Each number is 500 + 40 x the weight over its row's rms, rounded and kept within 0 to 999. Layers, rows and columns count from 0. Numbers have three digits each. The size before them is the row's rms in percent of the matrix's.

# layer 3 MLP up, 3072x384, rms 0.0609, rows 2962-3003, columns 288-319
076:569508556482518518575477480509416430522512529505463460548503489448518500515513509496524470517487
116:533494472536453515423484501532492552413478461456431530533493434519489455436497472450445499453474
123:385433494462514453494484480564510468525551474515486502511504542483575506545484583547529484461496
090:503446444569482543508549453509463422427591529481504507455536462519588523474548489565550455454520
101:497521473481494484506561501460486551484589530506497495505566539479453453518516508480482552529572
074:508488518493474499502429477486539446491485398544522489490525513495464514537497456559433523527504
117:455473505459495552536495499486435542476529510545552447462474487509420511495567545543474485537450
126:409464484461579484499519484477491463517471491492497497462483537535527508507471561524531506497481
108:511517467562597516412485474516540471517481446498469506508470508486469497526519468465507492546521
094:465512502446585508503477488496605499486487495466477504431515467471479481433460498492441510543494
087:524485494565536572496419434510538440535551578509489503468587468577516479474578518510489477514497
102:446529473529468526473454415511521546418464473464525479515519509536502507559478504540470471435459
075:364467496555463470498538487491463532502470478474560515469475501508514453475526533506511479534494
070:415494503542563484497456598458509525550495557484497502459485548500533499515565511505465443497532
096:582418530531465460521549473502482431509492489575461491548481437471456529508499501535465427529481
103:524465436421438559489475463467531542528554575467511521452540506476505487554471492538502507461582
112:489439478489498492441461497577506519529570517449545492508524461453532512540492480578558452549483
091:544585479508514483467474478480560520443562490432507425472482431511475508463478424519487468529478
093:473426554519475580469508408517463509529494420462433623502513487515542522475423528470537503502491
119:511501412430504561532523514481505478459535459465480510465472478431514545514537440536492460475453
089:434508496455517478497518592514426441542506460507493516507482517439533463503503602537527470530506
103:517532521495518454502589514495540509517525452551566515528451561401463546564534447439532440521556
098:456489451512465524496459514463477550546466528522493452542458474552545503502486499507462482493541
110:517513517432411439443480469472497550523510497518506478523502467543443530497551488534429502513441
107:588424514484437474467551506462532548504481502543512536453513430502488476523473525492431488545497
095:540485545453504490490477541472458467516455514516517502518499422433477525594472456493490505525550
079:542492515472531523487517520400570476490502521479509505468545452502555430520520524527568491474556
105:515545461482491495456478533506556484514467511406479451468520513476503487379531424515516539487498
109:504509478517483504478567514433542456508465455466586469580463554511457536554503572476507457590474
089:509519455464531463446524483385519430536472526511459499452468461558502481533511444541479463578483
084:456529531540592527470443548472502476510511517420546423450527458541467503475497574469509496536472
126:473517451482526518464539519464527472549501477525499475547495557475474523450524511473453459508547
096:506490489539490522577489464516546516539459520548481546502563569519532514491509467548525567464578
106:487467467492481459460417463444476486449534511519515473409512492517532516552454499507502493597477
109:472557517526479485569539548458521546481535543567576425451484535538468499444496472409453555513492
092:475524533494533496532516507524454542394462473555517538515518486500528532461490610542528533437431
076:517521513452471545485466521526437538521524505540571567471504399472467546490459517484401547482470
097:483526512499512506544558523501530450543486501463465535459514465538591574487575475476526535513579
110:575560561562494541440476477510519478491501412497517461555479459520559469463449514506540546547562
086:592510487495478529538492562535549493512466531558503563550533428475491482520434465533515510452530
101:518492525494573525499477510491538522525618473610521480562532502496534482483474508507541521505497
123:480518465472547501502446559504472478539521470466484544507520504536482465528543587517479508538555
# layer 3 MLP down (transposed), 3072x384, rms 0.0525, rows 2962-3002, columns 288-319
089:518535452493432568462555472500527563500521498456575467508539442480525429468451478515505469475483
107:504452477527523442511487523557520448507472522522607479492490531469500514469515538483460514471498
120:423432549441509431543536559492502535466501473500511462467541526527508462553470580480498586515445
097:503512485498452560566452507450513519523485426508477517559501526522495454440491466452455520432484
103:582394510515483519474638555534494438507526500466540508474509505488519495511403464467531446485512
092:485528519408524557519505478453503483426475425518506464505518454541436521491497501512542531576502
115:488491461471458499517489543592447463426483565470540446425559490455473501498462464482526413511526
127:422504494481572481535515522533468446472475449535497509531603556495465490526478500511523513441501
098:501503516485483474484500573491442529551572558518535444480586558479497524565455521439447520455504
099:567454508516441520458524494468455562493467505466474488547511367526517583529520503510522552449523
092:465454558546543500504421518531491504499512534538506517584464500503525496496523495567476491487548
100:529491504525527564566558553426426487511514448514499500541433528475490527505520473532484511502491
087:547491541472544471513517564463489492483507498520478459512473449535508564486465497512551534565460
085:504565481470491490492490480421504553513549568464476487528528537534547534500450481508492533419501
093:484548519498488504537543566525487478539497531474528472458518515587578473514453519416453449552530
098:471532435585448486530482543518462460564482488553566531513410464462540517489482507500530495526478
105:501504479477508517545497513535523440494484520522457500554529451436538487476458554500483485446483
103:492521523465460507476496497585500555429554484477521491470616581432532592468527461436466480503515
085:535560479478463460483491496473451474485544523500581445527463541407539477525525442536459492484544
108:501442464541499514577551513469486515489512521557444569550529519437519577503417442548468540511494
100:415534490484449513495516477449426457522571448497530511515420443463491471459552524498476546474475
109:472490527487520480510483457436529510502563467571442524434525568510544511492464452538572448513562
099:559533480505532611431517486517507458492498450508426484473507447497488491578455459465495485606512
109:446504512468432520525519484484489491535508462473492497412427445507506490418585460513477546523485
114:447562436479528505447509553553484486508567546494479504494517511501556490491530505505576531556532
095:487527440549538477525514502552541469583526440490525504463552538494450478513484505512532545467490
101:501534506518481479534545488474469547494477418461441451458525502521577465475519502491516475477522
082:467534519446475520497528412451429481527465521528508524534442475490528484535495489429485533511476
110:466540537497494543538552498510568479506483519464547560485446547561425535523465536524497536509563
093:421535517483487420424453529432456466508448456511465407506542508539502459518419465511497527516518
085:477495504486578416488544513550447444407436505446499557516513506483508483446482494426433436444544
112:458428576564529510477593498475541479511504560518541489510480508548497437485545558485482430499539
104:516463426542523571554476437450437463554484455452439493481493507478559589525491503598516465480528
093:505508448496500539484517522496521504515527550435452549543510577473455528603471565510434513560518
106:528487481519485467561477513504473520480488451495485451507495563530534524442513445455499500478440
096:507562560537502512497444502587535470529483447491501488470452543495583507545493491430542581496528
085:487451502487502462501453456532509458483455484535484488563478575434517540488476463566528498517471
088:532433480450498496500447441515481512440535534501563454525518515488455566491516458549447500539430
107:552502533527474505481443519567517473550499534529530511545434545478512557561501523439489543494517
093:503480556526518550518454499566517575486514415423495499532476509535505490477449440476460554537484
106:489475476508396458502475440503505557552535496561479486506522503464546462525500473408527492476520